config.yaml
n_head: 2
init_std_o: 0.00717
optimizer: "muon_variant"
doc_mask: true
Each number is 50 + 12 x the weight over the matrix's rms, rounded and kept within 0 to 99. Layers, rows and columns count from 0.

# layer 5 MLP down (transposed), 320x128, rms 0.178, rows 190-208, columns 0-127
60 56 35 47 64 36 29 50 52 47 47 46 55 39 63 53 38 44 20 56 59 40 47 57 60 33 39 51 45 41 57 51 41 44 44 40 63 42 48 80 67 37 55 65 83 50 34 53 56 37 48 68 59 54 39 26 44 51 65 67 61 58 40 45 50 35 73 51 66 52 33 47 35 57 29 47 48 37 52 36 25 44 32 44 55 53 52 47 68 36 40 52 49 51 69 51 48 42 48 52 49 43 69 52 49 34 43 52 35 47 58 72 38 69 69 57 71 54 45 45 43 26 39 50 28 20 21 40
63 47 52 48 62 29 60 57 68 38 50 58 71 59 46 56 35 50 69 56 50 42 54 43 40 50 49 48 70 38 48 68 51 59 52 50 54 52 52 58 57 55 49 55 62 39 46 50 52 54 28 46 27 62 40 85 51 54 55 55 46 43 36 25 57 58 32 51 49 41 76 53 46 74 29 50 35 46 39 53 57 57 58 63 30 40 37 47 40 28 30 46 41 47 53 31 54 66 37 63 56 47 37 45 42 55 39 34 59 50 33 67 54 43 44 71 55 63 37 56 68 55 42 35 56 72 49 53
71 63 40 67 45 58 47 60 50 55 42 56 39 37 56 48 44 51 55 65 42 36 42 61 55 63 46 51 48 77 53 45 45 33 46 47 57 53 66 75 53 37 51 44 66 55 46 59 31 30 40 56 32 40 61 75 22 38 37 47 45 38 33 56 33 26 82 49 45 60 59 29 58 69 56 45 45 32 48 57 29 54 50 76 52 49 63 47 77 33 39 41 36 51 62 45 37 48 30 41 58 39 55 64 41 51 40 69 51 45 62 67 44 64 53 37 52 46 52 34 72 66 47 59 42 47 50 52
47 46 39 43 34 57 77 49 55 60 53 55 53 50 51 42 57 59 56 61 61 53 55 52 47 58 66 42 66 47 42 38 36 58 63 38 40 30 49 67 62 29 65 37 70 66 50 45 46 40 51 51 39 62 38 62 39 51 59 41 47 26 42 48 62 60 60 62 42 46 43 35 48 38 29 49 67 66 51 45 52 51 56 50 56 44 61 41 50 62 44 37 40 41 52 46 58 58 19 62 53 64 37 54 54 47 45 51 57 44 51 45 46 50 26 49 86 55 43 48 60 51 40 51 45 48 62 45
68 56 51 52 65 43 57 43 37 28 25 45 56 62 61 43 43 38 48 51 61 58 54 41 55 45 27 58 44 62 51 51 16 84 55 36 43 54 44 65 49 52 51 71 40 44 58 43 49 41 43 39 32 57 55 44 54 44 50 49 42 31 59 41 45 45 30 43 56 51 55 50 42 52 36 57 71 70 47 68 69 42 60 36 40 50 50 32 35 63 55 46 49 51 66 50 45 50 63 55 37 37 53 55 38 22 42 44 54 44 48 47 35 49 57 53 63 53 54 57 43 34 49 56 68 33 52 53
65 50 72 49 47 50 74 53 44 70 71 55 52 57 54 28 51 55 50 50 49 53 36 77 63 57 38 55 50 46 49 33 46 57 57 35 66 48 53 52 58 37 30 50 64 58 35 73 56 64 46 51 39 37 47 43 54 48 48 45 47 56 33 72 45 75 51 62 72 49 67 40 38 61 52 64 36 41 32 46 49 40 51 48 34 30 58 38 54 65 33 48 65 29 47 60 54 54 58 45 46 44 37 58 56 56 26 47 40 54 48 60 40 49 52 46 45 74 64 37 36 45 38 51 54 65 39 53
25 56 39 54 67 67 31 67 75 48 63 56 55 55 39 49 44 45 48 50 48 54 60 50 58 69 47 42 50 49 39 57 56 66 58 54 18 69 33 58 45 50 57 60 44 52 28 26 42 52 61 58 63 65 59 35 63 42 51 36 62 52 30 60 69 32 53 51 37 30 51 69 23 50 65 66 62 47 50 73 57 22 53 56 77 42 35 51 51 74 54 56 59 48 41 49 49 56 54 75 60 53 37 47 47 58 52 68 51 42 47 55 51 60 46 27 30 61 62 61 46 26 68 57 38 49 37 52
44 68 33 51 54 44 48 44 42 51 57 70 44 74 37 57 64 67 64 48 64 49 64 59 60 57 37 50 55 42 60 67 59 70 32 46 33 44 48 51 41 54 60 55 52 44 54 43 43 36 41 65 49 48 58 52 62 56 43 63 47 53 62 27 39 61 41 54 57 62 31 48 56 47 60 33 68 62 63 72 63 56 30 48 33 12 47 60 51 49 60 48 65 35 46 86 37 54 55 63 52 70 50 56 51 46 57 48 34 70 53 47 55 55 70 41 49 43 47 44 57 55 23 53 47 46 48 58
69 59 49 56 47 47 46 49 32 34 53 51 58 49 45 40 58 60 46 38 52 26 62 61 72 39 35 43 57 48 60 43 47 54 56 55 52 39 50 56 33 47 27 42 58 42 63 62 52 36 45 59 63 42 60 18 53 61 54 44 60 32 46 28 56 34 44 41 62 47 92 52 62 60 72 82 53 43 49 54 31 50 76 50 43 48 72 45 78 59 27 20 46 35 50 50 50 50 54 52 35 59 42 51 43 36 23 51 47 62 56 56 49 66 49 68 68 58 40 54 48 31 45 61 39 31 51 32
62 40 60 64 42 34 38 55 63 51 65 69 56 69 51 33 62 57 63 50 56 50 43 58 52 55 39 59 49 48 44 58 51 56 48 43 47 29 52 46 49 57 70 51 20 54 70 63 43 28 33 56 33 61 50 65 50 49 59 43 46 61 33 35 71 43 49 73 56 31 62 47 30 63 44 48 43 53 66 32 45 55 48 38 29 68 56 44 44 56 42 49 29 41 63 32 56 51 51 56 32 71 59 46 44 56 62 59 40 69 61 28 39 40 51 49 47 52 34 02 43 39 63 41 73 44 67 59
30 42 38 52 45 44 55 65 51 43 47 58 71 69 37 55 31 45 45 35 56 38 64 48 37 44 35 58 52 47 48 42 66 50 53 77 46 61 59 47 51 59 44 76 50 34 55 82 52 37 61 64 47 48 52 74 50 42 17 60 57 47 50 66 41 37 61 65 48 33 63 74 25 13 42 42 47 47 58 53 64 50 44 52 49 26 34 49 59 36 50 45 61 32 60 57 59 38 36 42 34 34 53 63 48 68 40 36 50 43 39 54 29 54 50 56 47 58 44 51 44 53 38 53 40 75 64 59
53 44 41 60 64 44 39 43 42 30 52 47 39 55 70 42 61 69 38 48 56 55 53 46 47 75 55 59 45 65 52 54 40 44 26 33 52 49 45 54 45 57 62 31 68 41 33 33 58 73 43 51 58 38 56 46 39 70 59 56 58 45 53 44 74 57 52 20 55 48 50 43 45 62 48 36 47 42 59 40 52 30 50 32 62 48 48 49 53 50 65 54 62 36 49 55 52 24 69 46 60 58 15 38 76 58 42 57 55 49 58 39 49 44 40 53 49 27 54 46 38 55 39 56 49 48 47 61
52 28 48 47 21 30 43 47 46 47 51 67 65 83 47 47 52 50 52 41 64 39 67 81 34 47 41 33 45 49 58 54 58 55 28 50 49 19 64 36 47 42 40 64 43 55 33 44 67 30 34 55 49 53 57 66 42 41 58 56 29 48 63 35 63 57 41 59 58 58 33 51 64 44 77 49 55 61 67 41 33 39 54 52 44 43 51 48 54 62 46 60 43 46 45 60 57 55 43 33 51 54 55 66 61 49 92 62 43 47 60 54 56 43 51 50 61 72 45 54 58 62 69 43 42 63 39 39
43 47 42 16 66 39 44 48 51 42 44 48 76 34 31 62 84 69 32 36 58 44 40 23 26 46 41 56 58 53 41 41 38 53 49 52 46 50 43 49 50 71 36 43 50 64 45 42 56 52 38 48 66 52 29 46 59 65 61 36 51 89 47 55 50 60 45 67 40 66 44 50 44 43 64 62 62 37 55 41 39 43 31 49 35 30 44 38 51 57 29 40 53 69 33 46 49 42 57 47 55 62 53 54 72 52 42 50 61 52 38 34 36 61 69 51 62 62 61 46 46 54 50 62 49 40 43 36
54 43 52 32 53 46 64 50 55 47 51 47 54 64 56 63 47 24 36 57 47 62 49 54 62 51 44 32 43 50 40 53 46 43 48 46 73 30 51 49 39 51 64 38 50 48 53 37 59 45 35 46 65 56 57 74 35 48 50 49 45 32 44 45 40 38 57 57 56 63 45 64 31 46 66 50 61 51 54 58 47 45 68 54 65 47 35 58 52 23 37 31 43 40 48 51 34 50 66 72 51 52 57 59 47 63 62 36 34 58 60 47 56 81 52 93 31 40 34 64 62 71 25 35 50 60 46 48
58 65 46 51 72 62 57 62 56 22 48 38 48 24 55 50 35 48 66 31 67 47 31 55 58 35 35 61 45 60 76 33 62 57 44 66 61 20 23 50 42 38 38 52 48 50 74 70 53 58 67 56 57 65 53 60 56 51 45 37 40 33 48 63 45 57 55 62 36 46 48 47 54 44 60 54 68 59 47 61 36 36 50 40 67 63 38 52 66 39 50 44 62 30 61 46 27 52 58 71 49 53 54 47 39 53 51 75 47 49 66 31 53 54 64 42 72 42 35 38 36 60 49 61 59 37 52 34
57 60 40 64 43 42 55 32 41 41 65 35 41 41 48 53 53 62 59 46 69 51 33 37 58 29 27 69 26 48 44 52 41 44 44 41 64 57 23 44 43 64 58 42 48 43 42 61 71 88 46 54 49 40 40 33 33 34 69 43 57 35 28 44 66 60 41 43 80 46 39 45 41 28 45 41 42 48 23 43 49 45 58 59 29 45 55 25 64 88 53 51 52 45 40 48 50 68 32 65 52 65 47 59 50 58 35 37 72 27 65 52 42 48 43 56 68 79 42 46 30 49 53 44 41 44 55 36
70 55 67 38 45 57 63 34 55 52 41 54 66 33 60 45 66 57 80 46 64 58 48 54 51 49 46 39 70 46 23 51 51 31 28 42 52 38 67 38 50 41 28 43 49 48 40 65 39 32 31 36 70 35 49 71 35 57 44 56 43 55 42 62 53 55 31 46 53 56 37 59 72 44 56 23 45 57 37 62 47 50 56 51 36 51 55 33 61 52 40 57 63 45 51 38 44 49 57 43 63 35 52 55 65 44 69 71 43 10 30 48 45 39 80 87 50 71 51 48 14 36 67 61 64 38 55 36
60 28 51 47 40 77 62 27 45 46 36 48 43 62 43 56 71 45 62 38 32 49 58 48 72 53 48 58 35 39 25 63 44 45 29 21 47 46 68 42 61 64 46 42 48 46 45 55 54 54 52 65 44 43 38 58 53 51 55 48 53 38 42 49 48 50 67 52 50 33 66 46 48 34 50 65 67 54 23 69 75 47 51 44 50 34 40 43 52 50 66 71 47 48 42 51 54 25 41 43 43 55 44 57 58 50 76 57 37 50 67 35 37 67 52 41 69 31 39 66 63 46 44 34 20 57 66 33
# layer 5 MLP gate, 320x128, rms 0.211, rows 191-208, columns 0-127
28 36 54 57 53 48 64 61 53 50 39 40 53 42 32 51 40 09 51 42 47 63 42 58 43 56 42 55 65 54 68 43 47 35 52 53 50 51 49 59 38 54 49 81 53 39 52 26 42 56 68 59 65 55 54 34 43 54 54 44 45 60 77 44 46 75 65 82 71 51 42 25 46 47 55 40 69 41 48 50 51 37 43 51 54 37 54 39 42 54 47 62 69 55 62 56 54 45 48 45 58 47 53 66 47 67 48 38 55 57 57 43 70 46 62 26 60 48 54 53 53 47 58 32 74 40 51 58
39 55 30 44 36 46 58 42 43 29 46 54 53 46 39 38 71 35 51 38 40 51 38 51 65 48 56 40 61 63 33 52 20 44 49 60 51 63 41 56 30 65 40 44 36 22 57 59 43 53 36 42 64 44 61 57 41 63 65 38 46 40 38 61 66 52 45 46 59 62 22 46 69 32 43 56 51 60 59 56 55 37 30 35 48 29 48 35 63 34 53 64 29 39 57 31 39 46 48 49 50 33 77 56 52 48 53 52 70 37 60 44 55 36 47 67 68 28 70 60 42 44 22 59 57 55 53 58
48 58 43 46 43 44 48 45 51 59 64 52 29 49 60 63 52 60 38 67 48 53 47 42 66 39 57 59 68 26 59 55 44 50 39 56 32 56 81 55 40 54 60 46 47 40 40 56 50 38 52 42 36 67 47 53 61 20 60 53 46 38 50 49 50 45 53 44 45 44 64 26 35 31 51 55 73 37 36 43 49 66 40 50 44 30 43 55 42 42 60 55 49 39 63 62 43 51 56 48 58 51 57 49 47 27 69 51 51 52 41 46 54 46 55 35 72 50 70 39 36 42 37 69 60 40 44 48
43 45 63 30 40 59 42 61 29 55 62 51 49 44 39 40 47 38 41 48 49 49 63 57 36 32 53 50 48 60 64 64 49 54 52 44 58 52 45 27 41 47 63 15 40 47 47 54 49 29 35 42 57 35 41 45 59 62 52 46 53 43 25 41 62 54 62 40 47 46 54 70 39 45 43 50 58 47 61 27 33 42 47 50 66 46 51 38 74 48 43 41 60 56 49 53 62 67 59 53 59 52 43 38 58 50 57 56 62 54 46 52 47 60 52 25 45 51 69 38 33 47 60 46 55 57 52 40
45 46 33 59 43 48 30 54 57 45 78 51 50 67 45 64 37 36 38 41 52 29 44 70 59 41 45 44 54 65 48 76 56 48 30 54 29 46 56 50 53 36 48 48 54 49 38 42 30 53 56 52 57 31 56 46 57 32 65 38 54 51 55 70 45 33 54 60 58 38 57 27 31 54 56 54 59 65 44 34 54 50 46 64 47 55 41 30 54 70 25 65 32 51 43 50 41 69 50 62 57 33 48 59 52 48 80 42 52 46 59 28 42 50 57 53 54 35 68 37 56 32 34 63 59 45 39 47
41 40 53 63 38 38 42 49 31 34 33 36 49 50 41 38 53 40 33 45 23 35 36 58 40 61 60 51 52 44 47 51 67 42 38 79 63 33 48 46 66 32 45 46 35 99 46 50 71 59 60 53 37 65 48 29 48 41 51 42 53 39 47 28 43 31 34 73 43 49 56 47 56 49 46 54 21 39 43 59 26 66 39 49 53 46 58 41 77 50 59 45 44 54 61 20 46 40 43 60 53 49 52 50 47 35 38 53 48 52 42 46 47 41 47 67 60 31 32 49 53 51 66 54 28 81 63 52
51 60 49 61 30 43 52 57 54 36 51 70 47 41 35 41 54 47 55 22 51 48 38 83 50 73 61 41 50 65 40 72 51 39 42 55 58 52 47 29 58 48 38 46 55 33 12 36 46 61 55 48 47 42 52 50 42 37 65 49 59 36 75 45 48 27 54 61 76 54 49 32 49 53 49 47 55 43 57 17 46 54 46 59 67 43 41 62 58 47 52 54 55 49 44 65 37 58 67 67 77 37 38 46 37 48 65 53 41 35 31 38 64 39 71 63 65 38 57 61 57 49 62 42 62 55 65 52
44 53 48 49 42 70 26 47 42 54 48 62 51 62 36 53 51 36 64 46 70 20 35 47 55 52 39 42 28 35 59 55 44 58 70 59 71 26 70 30 41 14 47 58 51 25 35 58 44 47 45 45 51 51 51 39 46 41 58 40 51 54 44 58 61 28 56 49 50 63 49 56 67 29 46 22 51 46 46 41 57 56 39 41 49 46 49 57 71 51 30 34 64 34 47 71 66 57 51 60 39 61 14 59 32 37 47 41 50 49 25 53 34 43 34 52 48 68 40 70 43 26 43 48 52 51 66 50
63 52 44 49 45 36 40 58 31 40 42 23 53 60 36 63 35 52 50 53 44 51 31 41 56 49 72 50 43 42 79 42 54 59 59 47 75 57 34 37 54 55 75 65 73 45 32 70 53 59 66 43 71 41 48 47 39 43 44 63 55 25 40 48 50 37 43 52 47 59 61 60 45 54 64 34 53 49 45 44 43 59 76 59 31 51 55 49 67 32 43 55 66 54 33 42 46 41 71 52 23 58 56 48 59 56 60 57 62 59 45 52 53 39 53 51 54 71 50 60 64 56 56 57 32 47 34 46
54 39 37 62 48 52 41 41 64 66 53 45 61 66 38 43 66 55 65 44 44 46 33 41 51 37 30 44 53 42 35 60 56 39 68 69 45 51 54 63 46 64 56 56 57 44 66 76 55 58 56 63 31 41 43 40 54 36 49 58 66 67 54 73 69 55 65 46 51 43 36 55 23 33 39 59 50 46 51 48 36 33 43 46 36 47 44 27 50 55 35 15 48 48 59 33 39 52 36 56 41 43 43 47 41 60 63 35 69 50 36 52 57 61 73 49 60 62 57 38 51 38 44 39 58 60 59 44
62 42 57 87 53 36 49 62 51 43 48 62 59 41 64 39 55 66 35 48 45 52 57 41 65 66 35 36 69 59 38 55 71 55 47 45 53 60 43 63 45 65 52 44 47 36 48 46 32 65 45 66 43 43 60 67 61 51 62 37 64 32 38 58 50 48 29 58 41 64 57 34 57 70 63 46 52 42 63 47 47 44 52 54 63 39 42 32 56 51 53 46 29 27 43 65 47 40 56 27 41 57 46 24 62 67 43 43 51 42 56 48 35 43 49 49 55 39 72 43 57 49 38 70 49 48 61 39
76 58 39 43 70 87 40 34 64 56 52 28 55 26 55 45 52 71 37 25 53 49 41 40 43 57 58 41 61 48 34 34 38 55 55 45 43 33 44 48 55 30 45 58 48 44 61 57 64 53 60 46 44 43 32 43 67 37 61 48 59 36 44 38 34 34 31 49 48 48 50 39 61 64 56 16 47 49 64 57 57 34 68 65 56 46 37 45 56 53 58 48 39 38 53 47 55 70 59 33 58 44 55 40 54 44 34 50 36 44 39 44 48 49 55 31 47 62 52 31 49 62 54 82 71 60 65 48
20 43 58 42 81 49 41 67 38 51 67 44 42 44 53 53 71 47 18 50 63 45 49 42 39 68 52 65 57 57 65 44 37 56 19 70 45 45 43 42 76 40 58 45 71 38 73 72 51 41 27 30 56 32 58 59 46 45 43 31 15 69 41 58 55 74 55 47 45 64 37 40 67 36 51 49 55 41 50 52 52 70 50 64 43 26 43 48 67 51 44 60 52 68 60 36 65 40 53 55 63 75 59 43 50 45 42 23 54 51 47 47 56 61 44 47 68 52 61 50 48 55 52 67 60 47 45 50
63 56 51 51 62 61 67 51 61 42 44 62 37 51 34 59 51 55 39 47 40 48 49 41 75 71 69 27 05 45 30 63 67 37 52 65 62 51 49 46 51 64 55 55 73 53 40 58 38 49 44 33 45 47 31 76 54 53 63 68 43 42 42 49 55 35 37 59 54 51 35 59 59 61 43 39 53 69 38 58 25 56 71 43 39 60 36 72 40 65 41 35 37 44 50 54 36 55 52 46 36 43 65 50 40 48 60 51 53 61 30 48 77 63 49 46 43 43 33 58 39 76 44 52 43 65 52 60
52 38 49 65 46 43 46 61 43 65 61 63 69 71 18 35 30 50 59 54 56 61 38 43 23 54 50 54 59 56 54 47 54 49 49 54 69 48 58 56 35 43 51 62 49 28 60 59 51 56 49 49 44 44 42 68 56 38 54 53 57 59 49 42 41 71 29 53 49 46 57 43 43 44 53 32 54 38 28 35 26 56 73 52 34 59 42 57 63 63 72 51 27 38 39 42 85 38 56 56 79 60 57 72 48 59 61 61 49 69 37 54 43 45 54 48 40 36 53 58 72 48 48 54 49 68 52 38
59 58 24 71 47 57 48 44 50 60 60 41 64 37 68 37 31 50 45 54 61 60 44 22 52 56 40 69 18 37 45 39 46 68 37 50 59 55 62 54 41 65 45 43 35 44 42 67 48 34 49 49 32 39 63 48 35 48 47 54 48 47 58 35 64 37 21 59 35 61 61 45 69 45 34 43 24 48 33 53 35 39 49 45 53 50 61 42 58 45 60 41 55 53 58 42 67 48 41 58 22 60 35 50 50 39 41 72 45 50 43 38 70 49 62 54 61 39 56 64 34 55 26 47 77 40 43 49
69 40 49 51 63 58 72 53 53 55 54 59 56 25 65 57 51 56 61 34 42 54 22 39 62 53 48 51 54 51 43 40 78 70 41 58 42 41 69 53 50 41 37 52 42 44 42 44 54 40 52 43 34 77 44 22 63 38 51 45 40 59 33 48 50 52 78 62 59 52 27 65 66 42 42 66 41 47 67 65 52 06 69 64 41 40 46 41 61 32 57 46 54 58 39 49 62 41 41 42 50 62 64 51 32 55 42 59 37 32 60 58 59 46 45 43 35 46 56 28 46 32 34 69 55 48 38 48
55 22 50 48 52 54 44 35 66 43 55 48 42 51 64 47 61 47 57 54 55 47 47 37 49 55 41 50 58 51 48 55 44 59 58 34 48 62 78 37 60 80 51 50 39 69 59 49 51 52 36 77 39 52 44 62 66 32 53 50 52 58 54 72 56 28 38 41 47 33 51 47 46 30 38 60 22 37 53 61 50 46 37 63 50 66 47 46 63 45 52 71 47 64 51 53 48 15 45 38 38 39 39 59 41 53 61 26 39 47 47 25 44 54 64 52 57 57 41 39 53 35 52 52 59 41 76 11
# layer 5 MLP up, 320x128, rms 0.207, rows 191-208, columns 0-127
43 50 43 56 33 61 40 65 38 54 61 56 33 51 44 55 42 75 59 34 58 34 37 65 52 38 76 62 55 39 56 53 54 51 61 50 51 48 61 47 53 45 50 39 68 40 33 43 38 49 41 43 66 57 45 54 40 56 36 65 54 54 47 33 63 36 30 46 53 46 55 38 17 48 52 60 51 50 63 37 56 71 45 40 44 51 37 47 65 33 72 48 28 49 49 46 50 45 45 57 52 52 59 26 65 30 60 58 47 45 68 45 35 64 52 60 47 60 39 35 55 52 46 60 36 48 50 46
52 68 60 38 23 54 51 46 41 17 42 56 45 31 62 66 59 64 41 66 42 27 43 62 53 30 61 67 69 39 46 51 57 60 59 34 73 53 50 53 45 50 33 41 55 57 49 54 66 48 72 39 56 31 43 62 53 70 62 47 51 37 33 45 35 34 41 74 55 59 65 68 63 45 65 60 50 56 41 52 52 58 56 56 60 72 55 57 24 46 70 42 49 58 46 44 43 80 33 33 43 48 54 43 60 35 51 58 63 24 50 44 45 30 66 44 50 44 56 45 43 66 29 43 46 72 52 57
40 55 50 44 58 45 46 54 47 60 46 52 36 51 55 52 39 64 54 38 63 50 52 54 48 53 64 34 63 21 51 48 40 50 42 62 30 36 61 44 53 33 52 55 49 67 64 52 43 60 83 52 58 63 58 45 52 32 47 32 49 25 41 46 51 60 46 35 51 55 56 41 51 42 32 35 41 36 62 53 70 41 38 53 57 37 50 52 41 48 42 42 42 69 69 44 60 45 60 59 59 48 54 55 52 56 53 60 57 72 48 60 55 46 50 59 37 34 64 30 28 52 54 53 54 36 49 62
73 49 26 62 44 31 53 46 49 35 41 46 41 83 57 59 63 44 40 48 62 63 47 58 53 43 42 39 37 62 47 65 52 48 41 50 48 47 52 77 50 40 44 67 49 60 57 49 52 40 55 49 40 65 50 42 40 41 30 38 67 62 59 60 48 45 44 57 50 48 54 61 52 41 47 33 64 36 55 58 55 67 67 43 47 49 46 55 35 67 65 44 60 48 40 41 51 29 61 44 49 51 44 44 42 58 52 19 30 38 50 71 41 42 59 54 60 43 33 47 65 52 45 55 55 58 42 41
61 44 56 54 60 52 35 45 56 46 65 45 50 65 56 32 58 77 57 60 49 61 47 21 49 45 43 51 48 46 40 39 43 50 52 57 78 52 37 44 54 40 35 49 45 33 64 52 89 58 42 60 54 62 46 53 42 61 43 60 44 29 60 40 37 41 54 69 43 53 43 58 50 58 42 38 49 31 58 51 54 57 42 39 53 39 66 57 55 51 62 38 51 36 53 69 43 40 56 58 58 83 65 61 34 54 37 53 55 29 48 54 43 42 40 65 40 48 42 73 36 47 63 50 52 48 63 47
43 30 58 44 33 53 52 45 26 45 46 43 35 61 41 59 54 68 54 49 61 42 52 56 63 55 65 56 46 43 57 56 50 44 51 63 66 17 48 36 53 75 43 39 70 66 44 58 56 61 58 51 52 64 22 49 43 49 49 70 62 27 36 50 50 44 31 40 44 39 56 45 45 77 68 50 34 58 26 39 59 64 37 58 46 51 93 59 72 59 60 56 38 57 61 36 56 37 57 38 44 64 41 52 25 51 62 25 41 50 61 61 37 30 48 32 49 39 31 48 43 44 73 30 60 69 69 45
55 38 57 59 37 50 55 46 56 54 43 60 44 52 38 41 72 57 45 46 53 56 31 60 69 66 57 49 45 70 46 79 37 56 29 58 42 64 53 52 50 62 54 48 63 23 23 33 46 52 67 40 56 25 39 47 53 61 67 41 70 46 51 47 55 47 54 42 80 27 42 28 56 71 41 59 54 56 46 31 54 69 32 60 55 44 60 51 59 54 41 40 59 48 34 67 55 46 45 58 47 32 50 60 21 58 65 50 57 35 41 45 54 66 60 66 46 28 58 48 49 34 49 51 57 55 38 39
69 26 53 67 51 32 63 50 50 38 49 41 60 51 53 57 37 52 51 36 63 53 56 38 47 64 39 48 65 75 41 59 62 69 66 40 45 56 56 34 46 45 32 37 42 58 33 42 44 51 47 51 61 52 42 53 26 28 33 50 57 48 56 71 51 27 50 62 32 62 64 19 34 44 33 80 38 59 60 55 55 48 61 70 40 53 39 33 30 39 65 69 40 49 47 39 43 64 64 39 55 67 63 40 56 50 53 46 48 16 54 42 53 65 57 21 44 52 41 35 57 41 66 61 33 34 46 46
43 40 53 55 46 43 47 70 46 58 53 51 57 34 50 50 32 59 46 79 70 47 67 58 68 53 47 43 62 48 60 50 43 35 59 61 39 74 50 24 64 66 25 61 36 51 54 38 26 70 51 48 49 54 73 67 57 46 66 66 49 57 32 50 46 63 60 48 46 43 66 56 76 52 62 37 21 38 48 43 35 72 45 53 55 41 70 51 30 53 62 83 60 21 53 72 39 54 46 54 41 48 53 54 41 45 54 52 37 39 47 73 44 85 37 69 52 56 41 71 52 44 55 63 37 54 41 54
38 59 54 54 51 25 64 48 70 38 50 72 59 62 55 29 60 38 64 15 46 61 50 60 63 65 60 40 36 35 67 32 58 42 58 38 46 51 34 58 45 23 55 46 68 38 52 63 59 63 65 62 33 49 56 61 76 37 39 60 47 33 41 72 55 60 42 65 43 38 43 54 32 41 69 51 68 50 64 65 58 53 42 53 52 44 55 56 59 31 44 56 43 40 48 34 57 61 58 56 42 49 75 39 59 46 50 56 47 61 61 71 55 64 61 60 52 61 51 46 63 39 39 57 48 40 65 69
59 57 64 47 46 53 57 73 58 52 51 82 59 62 45 41 51 69 40 38 48 43 38 40 66 54 62 75 50 61 40 46 63 64 41 39 48 46 68 58 55 50 46 47 45 68 38 29 47 71 48 67 62 39 45 50 39 42 58 49 61 42 37 27 62 55 37 32 40 44 50 38 57 42 40 40 55 69 45 40 52 52 45 31 45 28 44 46 42 56 36 67 61 36 33 50 35 54 51 41 52 48 45 56 59 72 70 49 28 52 54 52 50 48 46 52 59 49 67 27 46 40 53 48 58 47 49 38
48 58 33 65 64 46 36 47 61 54 62 23 46 35 49 54 38 58 35 66 45 42 53 47 48 33 43 42 55 34 53 35 54 59 47 45 26 59 49 75 58 34 23 52 68 51 49 51 55 48 72 33 31 45 58 41 45 44 59 42 58 57 30 66 55 41 54 60 69 46 54 56 57 47 49 47 56 60 30 40 59 46 62 53 67 52 55 58 77 32 44 37 72 27 64 55 65 39 39 43 73 50 52 52 49 59 22 48 46 46 79 66 73 55 25 39 52 60 44 61 66 33 43 49 46 54 70 47
68 44 43 33 70 66 33 60 48 37 61 49 38 64 43 59 41 52 55 33 41 55 55 21 72 42 46 43 42 48 46 45 62 49 49 32 49 55 50 60 72 50 23 54 45 42 59 28 54 58 51 39 36 49 38 49 58 15 48 45 70 32 42 44 16 52 43 62 62 41 57 56 35 33 56 38 59 32 51 41 56 53 45 55 62 24 57 38 64 61 47 56 54 56 48 37 56 76 47 40 39 47 45 36 49 61 42 76 59 52 33 42 53 47 53 38 47 59 65 75 54 39 42 41 53 55 56 49
47 49 48 56 67 49 30 75 58 44 45 51 41 49 42 66 48 71 43 50 38 38 57 65 70 70 70 46 38 39 44 48 56 48 28 67 38 44 55 44 40 39 36 41 46 47 32 58 53 42 23 51 49 43 44 71 62 66 39 56 35 57 51 29 42 51 51 76 57 55 55 62 78 64 51 34 38 36 44 56 32 72 46 45 30 62 70 63 70 58 60 45 40 51 52 47 51 55 50 42 57 37 44 47 56 40 67 53 57 61 32 39 24 43 59 63 68 54 63 62 40 43 58 54 43 46 36 61
55 58 49 69 18 58 58 43 58 48 37 49 37 44 56 50 57 43 46 25 41 70 47 68 51 56 61 47 43 59 50 79 47 62 60 58 58 33 54 59 53 59 47 47 68 53 51 55 45 40 44 38 60 57 27 38 46 59 34 37 48 35 57 47 48 50 59 32 58 60 34 38 33 56 35 70 42 45 66 76 54 39 67 40 56 41 66 71 45 50 53 61 45 80 42 66 52 67 74 38 62 34 49 65 53 54 52 44 47 68 33 57 58 50 59 56 47 33 69 76 49 80 33 65 39 49 51 62
57 29 55 16 56 40 47 47 42 56 61 47 53 59 36 50 34 41 56 39 28 34 67 77 44 66 46 38 56 63 30 61 63 60 51 43 35 55 68 31 70 49 44 26 48 41 79 25 20 60 50 61 72 53 42 55 54 51 37 57 59 54 39 55 71 40 58 54 54 54 70 50 48 48 62 47 60 51 66 59 55 59 47 64 54 75 78 65 48 43 40 43 70 50 45 63 31 51 70 76 47 33 57 56 38 67 57 47 54 64 40 48 42 43 53 32 54 27 73 52 63 38 61 22 66 58 55 71
40 54 72 57 78 85 39 46 71 40 50 36 49 64 50 59 39 56 46 24 42 47 44 73 41 51 49 62 68 62 53 51 48 41 63 62 40 49 65 43 60 43 62 58 45 20 60 69 42 81 48 67 43 51 69 35 52 54 53 57 54 55 63 67 70 31 46 57 63 42 37 41 27 61 27 62 52 54 74 51 82 66 77 43 49 28 46 47 52 27 39 61 53 38 33 48 69 73 39 64 43 44 48 51 47 69 46 45 58 53 67 36 71 46 46 38 40 65 51 45 46 74 48 32 51 54 36 61
39 47 55 49 54 63 34 37 48 41 49 55 46 46 54 49 50 46 63 47 48 69 54 61 60 65 42 72 37 76 57 55 44 40 46 42 40 60 56 38 62 68 42 48 45 70 50 62 44 59 45 56 43 27 44 61 67 34 31 81 68 41 44 54 59 36 58 51 58 30 59 49 44 48 33 66 42 69 59 31 61 46 61 64 51 53 35 45 74 64 36 54 46 60 56 58 48 43 51 38 35 33 39 62 65 64 61 34 48 61 65 43 43 54 52 50 50 68 55 39 38 34 63 65 57 64 54 22